From a checkpoint of a small transformer trained on Wikipedia.
Training: a variant of Muon for these matrices, 112M tokens.
Each number is 200 + 40 x the weight over the matrix's rms, rounded and kept within 0 to 999. Layers, rows and columns count from 0.

# layer 4 attention output (transposed), 128x64, rms 0.0704, rows 86-108, columns 0-63
223,273,176,189,175,235,186,200,234,241,198,198,209,147,198,222,228,198,193,171,177,198,220,208,146,125,143,163,191,203,249,244,238,209,237,187,195,193,207,157,207,214,217,172,245,166,166,254,276,186,228,202,177,262,170,184,255,213,179,247,216,178,164,138
231,143,207,248,163,235,245,180,162,210,165,163,209,209,234,218,173,128,215,188,153,190,177,240,229,155,217,283,242,210,204,189,235,215,248,218,168,153,202,248,196,201,225,178,208,114,260,240,167,184,182,200,209,168,189,213,211,206,209,262,185,186,192,151
231,181,173,217,245,252,210,210,271,207,229,143,170,194,136,221,198,198,194,211,241,199,208,169,178,205,218,172,187,170,175,144,189,236,241,178,201,257,227,194,197,196,154,225,193,230,238,218,171,231,174,237,200,138,187,188,191,146,186,211,179,195,180,215
159,221,181,160,204,138,181,136,246,184,188,189,158,232,199,170,184,187,257,155,191,213,218,248,121,205,246,174,193,214,197,207,172,166,185,258,216,182,217,140,203,227,152,123,156,213,214,272,232,209,226,188,258,252,226,222,259,221,208,223,211,188,248,207
231,163,251,168,197,231,258,259,215,170,226,191,198,204,138,151,138,199,218,160,215,204,233,222,161,172,202,258,245,142,157,214,178,168,216,215,231,239,234,219,246,160,211,195,183,194,205,177,224,213,225,220,139,140,203,175,192,193,186,229,184,173,151,241
139,204,212,218,100,207,272,191,211,157,198,221,193,151,187,163,233,167,195,243,189,124,157,256,248,181,176,201,188,173,244,204,216,251,233,181,201,210,179,210,223,201,285,179,186,205,135,139,261,199,181,192,274,171,218,260,198,222,159,274,136,205,200,190
138,238,249,151,210,172,118,228,268,172,209,157,180,197,196,162,220,195,210,193,127,237,194,202,191,132,198,143,162,240,224,236,298,209,203,176,146,229,195,186,135,219,215,245,221,221,224,181,228,237,248,178,201,152,189,160,227,242,198,231,184,238,219,194
167,261,192,166,204,169,262,176,192,182,184,194,274,224,228,177,192,188,235,163,230,212,147,131,211,191,152,196,207,194,175,234,108,128,143,242,245,233,236,221,232,241,192,237,175,223,172,277,209,194,258,243,187,131,198,200,165,219,195,266,246,178,186,178
266,118,236,242,222,168,210,227,227,199,140,223,228,229,192,216,196,201,241,135,194,153,193,174,144,255,169,153,214,214,187,198,219,215,165,222,179,183,184,170,200,204,172,240,152,189,177,197,237,224,155,196,168,199,272,201,243,201,158,191,273,193,179,216
154,266,229,155,221,175,167,205,214,199,220,197,176,179,200,182,196,209,232,199,223,216,186,209,193,191,201,153,230,209,205,212,209,222,188,184,137,194,175,199,168,194,185,236,212,227,222,216,238,251,174,183,157,256,199,175,215,223,161,145,189,270,229,151
233,237,201,191,139,193,248,175,201,210,274,236,231,206,227,168,143,190,217,205,191,131,163,190,284,223,203,219,273,228,149,224,191,191,261,212,216,226,131,248,138,174,107,207,195,116,200,243,181,231,192,175,192,139,222,174,171,243,200,163,191,285,213,193
200,250,280,135,192,146,170,185,167,200,226,245,225,230,144,191,227,245,138,162,201,249,205,182,143,192,190,224,252,148,164,209,195,197,163,161,208,198,221,211,179,205,238,222,228,181,153,169,260,162,202,191,199,214,262,205,143,214,266,208,231,235,163,210
192,231,219,199,206,119,187,117,189,165,107,244,229,294,222,180,175,191,173,206,201,199,206,183,176,184,167,151,170,195,175,247,217,163,179,183,252,289,254,255,260,213,120,192,155,327,226,155,192,202,231,255,220,165,253,192,210,293,126,169,151,143,259,219
217,185,251,274,254,253,122,195,149,81,219,227,196,152,201,160,253,272,211,199,179,224,247,266,264,141,155,234,188,241,179,208,145,208,199,182,263,132,219,244,234,224,198,220,192,188,224,127,217,153,209,187,186,149,201,200,199,185,107,164,239,197,246,229
233,203,176,226,175,155,273,206,122,209,121,223,233,183,236,197,233,140,247,185,252,248,209,147,235,169,142,242,173,173,247,210,190,151,267,253,192,190,128,172,255,230,224,227,236,127,172,187,152,207,199,251,163,241,215,242,228,209,53,254,111,207,180,232
231,210,205,140,245,193,188,157,246,200,186,206,189,201,244,193,183,220,233,226,163,215,220,160,166,170,167,192,235,169,209,206,171,180,242,196,172,208,111,227,247,191,197,174,180,199,249,275,301,206,167,222,196,178,210,132,203,215,240,204,215,200,227,177
159,209,180,222,170,168,195,213,178,249,229,199,252,208,229,175,206,168,190,204,240,216,97,279,252,197,224,154,170,254,234,223,180,133,194,306,286,246,269,148,168,170,272,205,126,228,166,220,279,199,189,129,142,127,166,162,206,210,181,174,187,127,180,260
205,197,228,213,157,162,176,188,297,233,171,155,131,250,195,253,197,177,152,134,245,173,214,248,178,148,316,209,185,235,236,212,200,135,258,185,152,281,214,174,224,241,173,207,248,219,177,193,126,227,209,176,120,176,198,218,223,188,153,177,305,226,180,118
147,230,225,188,133,265,229,176,225,203,155,241,195,199,204,173,285,192,236,203,227,161,145,178,246,138,202,275,150,236,275,189,211,264,191,203,247,170,153,213,182,171,242,187,141,206,229,161,142,261,177,220,197,222,187,232,171,266,211,152,218,173,150,154
116,147,305,142,192,142,188,198,230,191,222,220,196,230,174,234,265,161,193,133,190,191,198,192,310,162,173,193,200,170,132,218,252,200,216,228,274,200,187,198,202,209,216,223,193,254,202,179,229,298,201,212,240,205,170,197,70,225,177,144,170,200,181,218
245,162,243,205,208,195,226,204,205,147,197,213,198,181,162,110,207,71,171,262,189,138,169,215,266,237,217,132,273,228,180,268,208,197,183,171,189,184,255,215,273,220,185,203,202,232,198,180,172,162,201,159,199,189,159,253,273,155,166,184,152,216,257,268
184,203,216,165,313,190,221,172,177,205,236,192,222,233,220,286,161,190,151,215,114,180,242,162,239,184,203,208,205,219,219,240,152,287,232,184,135,219,174,238,187,207,267,211,135,201,219,223,192,228,189,127,218,189,165,170,166,127,186,223,192,211,183,193
202,236,180,213,234,80,246,190,209,211,185,105,241,255,148,173,208,201,189,168,146,183,202,172,171,221,209,214,233,209,218,180,200,187,198,279,226,212,126,236,193,186,136,189,214,246,196,205,256,195,161,182,144,245,270,167,224,220,139,199,270,165,177,240
# layer 4 attention value, 128x64, rms 0.0893, rows 87-108, columns 0-63
159,218,194,246,186,219,184,199,201,200,185,206,202,108,221,215,142,179,222,182,217,172,213,210,195,242,212,199,227,203,217,168,174,179,227,222,208,254,239,164,240,184,205,196,247,201,125,155,250,218,295,276,164,215,222,232,144,169,222,172,178,214,213,284
165,158,172,136,225,221,247,236,157,245,196,280,270,156,232,171,217,173,204,190,221,190,201,231,221,181,234,220,153,223,169,192,216,195,182,182,227,133,192,195,220,186,242,173,210,219,178,192,222,175,221,127,180,250,255,162,237,245,170,238,216,220,222,205
210,207,282,216,214,194,205,205,187,158,238,131,316,170,204,223,214,212,218,282,189,233,203,132,211,202,226,163,218,208,217,189,208,204,232,213,190,213,179,209,186,221,282,255,305,196,227,184,214,105,139,203,180,209,153,160,175,238,208,216,203,217,138,148
204,189,188,139,216,230,173,166,161,197,225,242,172,147,203,196,263,173,155,268,247,174,170,220,283,226,196,199,113,238,247,147,181,242,288,200,165,231,233,272,129,199,191,245,221,227,231,220,164,197,185,194,175,198,215,164,179,200,201,232,149,146,248,176
228,224,207,233,224,165,206,181,146,157,226,228,246,202,263,187,163,108,262,213,150,234,181,235,171,215,196,139,160,232,187,210,254,221,174,226,170,252,158,201,119,258,172,238,243,271,222,252,196,240,218,247,169,115,236,280,206,150,215,205,158,194,243,267
238,220,151,205,183,169,271,157,172,213,226,202,188,212,207,140,208,162,140,278,243,207,250,203,175,233,235,173,208,211,163,159,291,211,189,172,209,142,168,240,151,224,204,212,216,179,216,187,185,187,196,137,171,178,185,212,129,147,216,113,251,225,180,149
181,133,242,287,215,222,131,217,206,187,171,203,145,173,172,219,206,231,183,239,170,199,229,223,222,162,210,194,210,163,236,201,189,249,254,256,199,197,127,166,199,233,205,180,208,208,240,176,245,230,150,143,226,240,265,204,220,215,240,176,197,203,188,234
188,283,151,176,257,266,207,171,208,231,232,150,176,274,219,157,192,223,229,202,207,209,239,238,279,187,252,251,189,113,214,185,132,232,205,175,206,180,182,201,128,207,191,151,198,180,272,231,195,167,190,255,232,196,143,149,186,206,201,181,191,182,205,205
258,163,180,230,191,190,243,238,176,172,240,171,222,225,199,181,197,229,203,190,169,167,248,160,176,208,216,229,175,192,212,214,221,235,186,193,223,187,244,235,161,217,237,178,183,163,156,168,160,150,229,182,222,170,209,236,209,160,184,187,238,214,202,176
169,229,204,220,192,198,212,176,226,210,215,288,111,252,179,204,191,223,243,194,222,267,225,193,232,245,189,195,246,208,185,135,254,247,156,142,151,229,191,137,233,245,182,183,179,119,92,277,135,206,177,104,178,156,166,253,269,236,213,233,182,217,241,106
156,195,257,159,275,292,217,214,228,158,252,209,191,175,154,276,179,183,199,258,128,220,183,224,248,202,178,235,161,227,232,197,159,213,172,183,239,204,164,185,193,140,193,167,271,216,205,151,245,209,216,214,212,154,196,282,237,150,181,277,213,194,198,207
186,235,161,204,286,182,185,246,185,267,227,138,224,200,118,185,108,149,218,132,158,208,176,229,197,166,238,185,278,269,171,183,176,239,197,199,304,268,330,211,160,193,297,238,179,110,187,177,204,178,268,207,183,189,182,187,155,161,197,221,224,268,200,287
178,195,239,189,172,209,147,209,159,180,238,276,209,141,189,181,190,189,208,130,158,174,265,188,181,265,158,138,163,257,245,186,249,265,230,144,278,221,182,176,253,282,154,141,176,253,273,212,177,199,209,181,222,370,324,161,191,194,166,209,158,183,202,283
231,187,161,244,186,152,198,197,228,220,168,214,225,177,189,314,207,276,209,241,231,175,235,258,132,206,281,152,258,230,168,112,222,173,171,167,134,152,205,240,225,220,234,198,162,159,151,150,191,161,167,194,137,217,223,172,160,166,235,232,237,142,241,238
254,211,176,221,259,194,173,225,200,154,205,244,190,243,172,226,210,152,192,147,199,231,166,208,244,172,223,157,203,279,163,225,122,188,219,185,207,219,139,207,177,195,168,266,208,140,211,199,219,164,196,227,233,194,220,183,197,248,187,173,254,207,247,169
196,220,157,162,249,123,230,251,193,266,172,260,181,200,182,135,258,162,99,220,199,201,178,200,169,202,182,140,253,163,219,196,240,225,258,167,171,146,228,242,188,165,112,232,251,171,245,165,182,193,302,210,137,282,234,248,222,176,234,245,130,171,227,196
144,271,195,133,188,162,235,161,232,173,202,168,227,238,198,212,228,159,245,189,227,289,224,137,179,246,232,254,215,146,109,258,258,142,213,209,236,195,203,158,240,176,123,180,65,233,203,220,132,139,170,280,231,190,187,159,236,203,187,115,181,282,202,203
157,155,212,135,170,219,218,174,181,243,249,217,192,173,229,234,182,230,164,191,281,190,251,208,207,250,162,178,268,120,204,223,184,240,244,265,202,222,162,222,200,232,304,219,206,175,219,159,193,161,192,216,198,243,185,162,258,256,204,190,215,240,135,150
154,218,231,187,243,217,230,206,231,250,168,214,161,198,152,150,133,169,241,219,187,264,213,254,102,180,215,217,181,166,233,219,115,241,262,199,210,188,152,241,237,215,206,183,188,143,222,143,239,209,203,213,157,208,245,186,217,304,209,243,194,187,201,201
227,221,85,232,220,195,200,99,182,202,170,208,183,161,175,133,171,216,224,222,200,116,253,163,179,212,222,193,186,223,203,228,240,262,198,160,193,215,271,170,262,185,232,170,213,208,156,229,161,187,265,162,223,217,247,276,167,226,181,169,192,237,232,183
178,231,225,206,248,122,177,176,170,135,210,171,190,147,184,130,253,89,194,246,154,168,221,255,185,171,172,262,220,215,272,207,165,218,175,230,153,152,176,233,208,214,182,274,229,156,211,225,211,197,180,229,156,163,196,146,160,145,241,141,194,208,215,111
238,222,221,180,279,218,212,232,174,243,237,196,137,215,181,172,196,229,244,196,135,186,223,158,279,271,254,198,281,192,183,189,133,168,128,245,191,174,222,237,260,172,153,239,192,200,144,125,185,231,146,242,245,196,193,179,196,202,192,278,210,164,170,241
# layer 4 attention query, 128x64, rms 0.119, rows 96-127, columns 0-63
200,79,210,240,124,242,179,268,152,220,184,180,204,187,218,235,214,189,171,211,182,275,221,168,215,151,189,261,209,202,150,181,162,227,202,148,175,196,233,197,205,196,188,192,188,187,181,196,211,198,210,166,248,206,176,137,206,182,180,159,237,250,195,183
258,246,236,164,219,167,129,146,222,225,247,201,124,206,241,264,159,100,201,191,225,190,199,209,134,220,191,253,239,183,194,157,285,217,165,301,150,226,159,235,175,220,167,200,177,162,254,215,240,235,202,269,262,258,230,242,218,267,179,224,227,303,190,266
204,211,198,174,217,160,127,231,188,175,219,210,133,194,220,223,160,159,194,186,193,149,214,220,169,201,200,198,204,198,187,174,231,188,149,235,147,225,174,209,188,206,169,181,209,170,211,228,231,253,192,233,249,232,179,233,206,236,190,183,197,223,178,239
245,209,157,222,224,136,205,135,276,197,165,259,165,168,193,256,243,193,182,188,204,88,224,259,210,268,141,296,187,138,136,279,170,197,117,185,121,178,173,248,199,215,168,169,223,193,298,182,162,212,156,273,238,218,275,231,238,204,170,227,192,86,236,214
228,227,167,171,190,183,186,135,218,214,224,196,136,212,229,245,161,151,156,170,216,180,209,209,137,214,181,262,164,195,285,150,240,221,179,294,224,191,168,208,154,204,128,160,212,219,183,186,184,252,199,260,204,196,176,267,157,251,211,244,222,243,225,189
188,211,205,176,209,179,169,206,195,192,238,200,215,214,188,189,201,210,202,187,215,194,179,186,161,212,152,174,205,211,238,237,191,191,192,213,216,204,205,215,232,209,189,211,242,194,190,217,200,220,206,231,202,190,180,226,189,215,197,192,194,215,208,184
194,153,174,275,195,184,302,219,176,208,143,159,304,216,177,140,246,286,137,297,179,257,213,287,274,221,269,126,212,222,294,195,91,210,266,112,231,147,271,93,166,221,211,137,154,257,156,163,181,190,230,107,142,125,193,183,183,108,182,252,141,206,301,170
144,131,199,268,200,236,189,193,212,147,196,172,171,93,167,212,166,186,215,145,271,214,205,210,202,179,244,279,114,185,149,148,234,231,201,173,272,140,171,172,206,208,229,225,224,252,209,139,194,263,193,226,209,122,173,264,283,146,261,165,275,190,245,215
156,245,149,263,331,224,167,190,182,166,230,151,229,186,219,240,252,272,234,134,262,169,126,230,227,229,235,191,145,206,157,227,214,177,227,245,204,151,188,163,164,212,146,253,265,270,153,195,183,185,176,189,224,231,231,147,129,224,161,144,259,272,179,197
208,141,243,174,270,206,222,181,265,168,171,247,223,190,188,246,223,171,202,220,193,177,236,221,200,212,159,213,181,294,162,249,244,188,184,194,291,195,177,144,236,200,151,165,181,169,227,258,93,259,195,139,237,185,239,138,221,242,146,195,133,190,240,189
145,172,180,198,148,244,235,234,379,237,118,129,141,157,221,230,235,255,261,136,187,191,198,173,214,192,214,221,232,221,248,160,262,203,189,177,186,182,267,162,184,160,194,179,247,204,172,216,241,155,206,258,192,180,158,183,194,240,159,208,215,264,204,191
212,259,179,211,183,154,173,172,216,198,150,133,223,160,203,268,188,264,206,143,172,177,251,200,189,276,191,243,213,233,206,190,173,113,194,95,212,153,276,198,153,146,181,191,233,179,242,194,266,239,183,149,168,240,233,192,217,73,161,176,156,317,220,177
204,152,222,200,136,150,207,135,152,142,230,179,276,196,161,197,265,174,233,219,208,162,115,227,182,219,182,203,184,215,269,252,212,123,201,188,222,281,222,196,297,173,239,173,216,218,143,209,244,265,159,250,160,139,242,214,255,242,123,209,219,265,182,217
195,237,187,204,238,193,250,151,211,260,222,203,168,227,195,194,204,130,199,178,280,202,297,218,179,232,192,264,189,169,229,157,199,209,152,133,195,234,169,157,227,180,247,209,263,199,119,157,281,112,338,185,182,228,161,200,162,243,198,169,148,192,200,230
170,281,197,160,211,169,225,299,176,163,168,184,249,158,241,192,155,178,211,232,214,155,260,248,222,76,138,240,222,116,118,231,236,226,201,178,189,236,188,130,207,182,153,139,245,206,211,178,178,224,162,163,143,219,230,281,245,218,164,160,119,222,127,177
228,177,174,220,82,229,227,195,187,183,227,191,171,234,199,243,181,200,259,88,155,250,212,176,247,239,190,174,156,176,194,200,179,183,219,241,218,267,153,204,166,186,173,249,198,200,170,222,132,223,154,312,240,214,248,131,185,144,142,311,143,100,204,183
193,256,201,188,209,182,174,210,243,169,229,212,185,135,202,244,163,148,164,326,196,265,234,181,201,183,225,183,179,211,171,247,144,253,192,196,216,193,285,127,239,219,232,204,104,233,219,182,199,201,176,229,117,254,184,108,156,204,254,146,185,46,239,244
179,262,211,165,164,227,231,155,182,199,233,199,155,207,191,208,247,152,224,158,234,193,118,218,127,204,244,307,147,217,164,177,175,214,232,209,275,165,236,167,121,179,198,211,154,161,169,275,129,163,281,225,275,162,281,202,260,222,243,226,192,234,133,232
118,213,276,197,174,119,221,244,181,253,198,174,177,140,129,167,201,254,208,204,168,239,203,209,230,179,229,217,211,167,174,269,220,236,140,336,175,239,282,186,186,224,193,212,210,209,168,152,116,203,341,211,274,220,162,190,197,245,186,193,148,267,238,128
222,192,136,235,229,231,208,231,239,213,106,116,241,272,158,206,239,212,222,272,141,173,193,187,157,241,147,265,217,203,228,187,92,221,211,201,251,100,176,240,198,210,248,286,206,230,296,195,192,180,177,182,126,233,145,166,226,217,110,246,155,167,250,176
224,208,209,163,151,245,149,239,213,117,219,250,169,217,171,162,199,220,275,154,196,178,210,234,172,128,191,225,198,205,217,175,193,163,223,207,171,210,260,234,183,176,240,242,190,134,214,234,207,225,209,163,199,179,241,156,128,254,204,251,189,151,214,188
168,215,219,277,216,195,207,233,174,209,218,144,234,157,254,243,232,138,199,193,237,227,144,247,213,195,168,209,259,183,201,136,209,69,191,145,171,197,155,207,140,233,139,183,126,210,184,225,175,218,188,169,210,183,125,129,190,286,154,207,178,232,259,197
168,181,216,217,276,264,180,135,151,227,245,224,192,231,198,205,159,153,240,285,221,255,310,138,200,261,169,267,204,227,193,233,150,189,230,184,170,129,206,118,202,166,192,247,250,150,151,209,222,222,134,205,304,204,229,219,169,272,127,166,240,205,177,203
152,104,228,269,199,169,274,252,274,248,177,242,159,151,204,140,155,239,257,230,298,189,170,246,290,194,243,192,177,184,192,179,152,108,149,227,169,137,224,184,241,330,205,223,236,200,213,163,202,263,153,166,276,182,202,127,165,132,202,233,151,186,95,256
264,194,214,123,181,168,245,163,246,223,253,207,246,171,284,212,270,208,169,213,228,150,216,136,204,186,196,111,183,175,311,225,174,282,253,198,212,146,153,152,233,239,191,264,132,201,203,220,156,129,130,277,195,166,169,194,113,235,181,136,194,210,238,145
189,205,275,171,262,194,248,214,245,141,178,182,175,151,260,194,248,243,210,264,219,185,211,207,170,200,203,166,221,243,143,164,189,209,237,249,172,217,189,242,215,169,193,300,189,188,207,182,210,178,147,171,184,157,132,231,204,150,157,247,153,178,138,203
210,165,145,231,210,229,266,279,86,219,166,188,151,121,261,262,214,208,236,265,151,224,198,231,205,262,231,114,194,149,226,279,196,201,240,141,168,183,253,181,184,181,262,193,151,143,192,212,188,205,238,133,154,190,202,189,188,235,97,160,288,167,153,215
162,252,208,163,217,162,214,204,199,184,160,106,289,260,216,167,265,290,161,209,211,199,227,119,280,156,250,221,212,211,235,173,234,155,207,204,279,138,216,176,147,225,308,197,240,152,189,227,209,182,152,155,225,155,244,241,176,176,221,199,157,112,250,269
191,238,169,231,194,161,147,209,170,297,195,174,230,185,222,167,244,141,196,191,243,187,196,144,167,176,211,188,123,215,224,251,191,145,290,246,187,147,144,139,240,226,174,271,155,183,293,185,224,128,243,210,147,234,210,231,266,269,152,223,177,190,195,138
189,249,206,203,166,214,213,224,239,128,234,130,147,258,142,188,188,268,159,197,211,167,131,249,218,221,229,157,152,199,184,193,217,255,195,231,149,120,146,241,246,197,221,247,168,193,215,156,225,219,204,211,177,201,185,202,254,188,105,140,213,182,174,228
239,142,227,188,185,218,200,157,165,159,166,149,156,136,239,140,225,213,172,201,203,308,192,239,211,259,280,205,209,178,169,196,232,99,227,251,258,203,193,146,144,200,184,221,248,217,234,210,201,204,170,121,141,233,158,229,195,262,203,227,188,238,176,204
142,226,176,215,184,186,191,223,176,170,194,248,126,125,150,120,271,262,163,135,220,258,188,268,232,164,204,192,289,165,221,256,131,119,219,222,220,147,172,147,248,195,201,168,202,223,223,209,290,172,216,217,167,199,332,256,221,209,242,170,194,196,217,160
# layer 4 attention key, 128x64, rms 0.122, rows 96-127, columns 0-63
123,151,222,191,210,180,176,220,179,211,237,192,227,239,242,200,263,236,159,201,171,193,154,191,293,202,178,191,293,145,205,167,148,255,248,175,135,214,179,162,160,266,191,190,171,259,163,246,202,180,157,223,211,119,239,233,208,250,208,243,278,180,192,160
267,322,178,254,165,209,284,66,223,252,178,257,235,185,215,197,249,110,222,252,262,156,168,133,182,189,200,215,153,205,314,206,180,217,205,278,221,208,163,226,252,146,116,185,250,131,268,198,140,147,188,114,175,219,262,232,101,176,264,120,214,224,205,208
200,151,194,166,208,212,142,267,209,255,257,206,165,216,194,243,196,185,168,194,169,198,197,187,232,219,181,186,197,244,155,201,213,178,191,155,166,183,203,188,223,204,242,203,140,196,205,220,206,203,160,210,201,193,138,195,242,228,201,189,194,247,185,154
208,196,199,134,228,137,194,146,240,169,193,218,231,180,211,168,180,161,209,223,192,232,137,198,164,239,162,245,129,209,214,189,236,214,288,141,201,158,161,226,297,156,261,186,165,232,240,257,187,230,200,217,233,131,113,163,174,156,212,179,216,162,222,193
276,201,157,237,169,220,215,216,152,168,154,206,220,192,192,162,162,216,245,249,198,195,185,177,132,210,225,190,168,204,185,150,167,188,209,270,166,190,206,197,193,194,152,193,237,192,153,203,234,187,292,204,182,187,276,181,162,224,182,214,243,260,203,167
174,140,214,223,190,206,156,298,182,233,216,180,183,187,205,213,190,203,149,203,173,217,207,195,289,211,251,179,208,193,136,198,223,245,232,81,191,181,218,175,221,242,255,179,161,257,154,241,245,216,203,239,230,164,117,155,247,229,189,218,168,176,175,151
318,187,177,187,190,147,122,253,199,258,142,246,230,255,145,221,206,170,105,233,197,285,226,225,333,203,288,114,230,213,123,235,168,293,335,46,247,75,164,78,230,218,352,128,95,262,117,237,256,214,60,382,173,128,129,190,210,251,179,249,140,228,162,130
212,134,227,165,158,209,282,234,192,289,166,117,189,177,195,209,173,130,168,291,234,179,225,210,210,170,173,212,170,232,259,248,194,196,150,161,258,249,138,235,166,199,226,202,144,241,213,180,186,216,258,205,194,199,135,245,213,250,255,311,207,166,206,184
197,161,176,238,220,191,138,98,160,176,213,212,143,192,208,192,213,223,320,215,275,208,230,282,199,209,137,163,212,260,221,214,186,237,139,128,257,247,203,178,213,198,216,187,166,249,149,250,204,159,166,154,190,205,204,204,215,261,185,215,255,199,211,142
201,103,187,151,284,196,263,116,253,111,265,275,230,223,260,149,173,213,183,203,229,129,203,186,129,203,210,180,120,242,218,133,206,234,154,240,214,186,196,181,184,226,217,208,207,227,243,142,190,173,141,258,233,226,146,221,205,173,171,195,155,210,170,148
248,175,206,137,155,249,222,215,179,196,184,256,191,141,137,167,188,171,180,181,204,172,297,188,176,200,204,130,186,210,206,212,155,211,178,164,158,179,222,230,190,207,228,111,256,237,202,225,160,140,201,167,246,80,276,255,229,171,136,242,203,316,233,213
231,228,136,262,222,184,174,175,262,226,133,194,159,191,232,175,186,183,225,146,272,156,250,182,166,219,155,235,283,243,218,168,211,237,276,76,143,212,177,217,187,173,196,198,236,169,250,190,179,197,223,226,163,147,144,249,288,204,183,178,184,275,124,208
224,199,211,256,195,281,213,137,183,165,190,186,179,166,195,156,231,199,249,154,168,261,173,155,224,213,188,260,127,136,251,170,246,132,174,180,234,265,245,267,179,156,206,218,248,162,205,219,209,177,194,239,257,268,192,235,210,213,174,196,131,240,260,174
169,281,191,235,178,189,192,219,241,291,181,143,215,138,184,164,206,220,210,286,204,197,189,231,142,189,307,209,165,183,233,208,247,210,172,200,131,175,226,122,159,166,255,189,203,272,136,175,212,152,235,206,147,200,295,192,207,207,196,207,231,237,172,199
256,221,183,96,285,89,231,276,186,186,305,224,142,147,197,152,243,220,237,195,237,217,194,184,181,189,143,268,233,205,211,236,220,178,199,220,165,262,176,134,200,203,275,254,155,240,207,163,187,105,213,185,133,271,175,196,201,167,167,188,104,189,230,220
157,241,202,252,106,164,201,178,144,196,217,180,264,240,186,265,149,94,221,85,178,151,181,176,169,278,167,212,170,222,247,130,169,227,261,283,279,225,186,276,156,258,228,235,210,200,193,179,219,147,172,220,222,197,171,158,171,192,178,267,261,205,224,195
198,212,182,233,193,176,248,253,233,203,309,257,222,191,211,217,158,203,187,191,225,116,143,162,167,181,210,102,165,197,248,257,193,261,189,203,169,205,142,222,180,146,125,156,145,205,164,182,171,176,268,209,239,207,211,190,159,88,293,172,228,126,272,200
198,169,182,194,203,203,266,185,216,213,147,172,225,268,130,134,251,175,235,194,237,160,186,252,215,228,255,198,254,99,145,160,182,253,152,258,183,267,201,179,209,241,213,169,156,211,183,160,237,234,214,265,258,166,192,251,196,266,194,179,249,271,218,177
234,171,234,165,231,166,124,246,146,195,126,197,222,199,168,154,283,153,224,267,239,144,199,246,135,248,257,150,221,199,161,290,203,156,266,279,217,177,252,240,152,205,186,236,204,149,217,161,144,168,251,241,211,167,199,156,176,230,151,201,173,208,250,127
212,166,139,220,251,165,187,185,240,150,173,171,192,211,220,174,232,153,237,224,163,184,227,130,157,232,152,214,177,228,198,152,276,178,193,227,208,144,187,267,214,231,163,216,191,241,235,223,157,180,246,60,241,185,180,285,224,75,193,150,246,207,176,240
154,206,239,162,233,181,168,219,310,121,230,223,218,238,183,229,173,159,211,149,147,242,205,175,159,162,195,133,258,199,250,192,162,210,228,138,261,208,212,234,182,217,229,209,135,245,200,192,203,210,180,269,249,195,285,157,177,192,215,211,220,257,183,213
278,271,154,151,211,234,182,233,200,191,215,217,173,160,203,243,228,237,262,177,177,174,179,209,211,142,215,180,88,235,226,134,179,192,142,211,207,196,261,269,173,217,205,179,175,204,235,162,229,223,158,236,182,165,251,245,244,192,183,172,212,194,180,149
163,156,115,227,185,231,175,140,175,281,289,228,234,237,251,212,226,185,189,273,216,190,206,156,175,187,177,226,194,271,276,174,231,197,178,173,175,155,174,134,247,188,165,208,194,147,181,113,245,144,134,230,272,195,208,208,147,171,161,181,273,226,211,155
147,169,207,109,183,177,167,147,209,174,169,248,171,207,173,184,101,196,172,168,275,197,176,202,167,200,226,253,188,232,294,252,190,183,144,258,233,204,216,272,227,100,208,349,185,126,269,216,199,194,230,115,195,120,204,218,184,180,180,218,241,228,184,163
233,222,217,222,181,295,246,181,236,211,173,213,212,178,286,189,274,225,203,136,189,108,232,175,203,268,107,242,161,184,201,170,192,199,152,271,199,220,137,135,237,195,196,182,211,144,182,253,209,218,135,159,180,139,292,159,175,112,207,162,201,196,223,177
192,214,115,84,222,215,226,224,171,135,203,194,224,174,180,165,244,267,179,215,195,146,201,182,180,219,218,193,230,238,187,228,207,234,212,164,270,228,186,169,182,175,172,288,150,219,174,230,198,232,153,191,207,227,238,208,234,169,203,198,199,205,195,258
192,234,108,205,237,197,196,223,235,268,257,209,205,162,220,216,259,135,234,164,118,259,158,191,148,214,275,164,145,238,154,227,120,179,177,179,229,208,189,231,201,166,167,244,285,229,192,227,243,151,176,201,231,171,172,241,214,143,226,187,143,263,202,146
190,139,188,247,213,181,255,227,167,132,187,221,203,185,163,232,193,125,243,216,219,164,197,244,145,247,157,252,251,229,192,140,192,181,107,223,129,241,197,208,299,223,117,249,217,213,250,153,110,294,222,184,153,182,311,196,208,221,164,137,156,237,242,249
146,209,228,261,165,147,162,184,223,250,180,215,143,170,199,113,302,178,262,196,218,133,224,198,208,140,176,302,190,159,174,193,194,198,168,243,205,174,177,208,255,263,235,213,213,136,181,266,206,235,143,204,318,204,217,251,241,145,211,225,198,135,106,214
229,196,164,148,175,216,159,140,186,183,227,184,192,149,130,208,203,223,154,256,151,237,207,206,219,243,169,205,209,179,178,222,220,249,191,177,233,245,161,210,196,238,196,262,178,177,162,231,267,182,300,131,221,172,209,227,248,245,164,247,194,136,165,143
220,199,146,181,204,242,168,253,204,212,260,74,179,249,223,167,223,131,226,211,235,163,159,171,237,189,251,157,210,207,221,236,182,256,188,207,198,157,232,248,179,161,235,214,225,211,191,267,214,235,155,222,250,186,217,142,279,224,210,173,169,208,134,196
202,218,255,216,149,271,162,188,187,219,259,189,239,170,180,117,206,170,231,195,203,244,176,193,167,227,263,192,220,213,235,200,135,194,135,241,223,227,128,233,215,174,248,170,161,154,283,205,184,220,286,136,178,217,179,167,248,183,167,57,204,195,161,209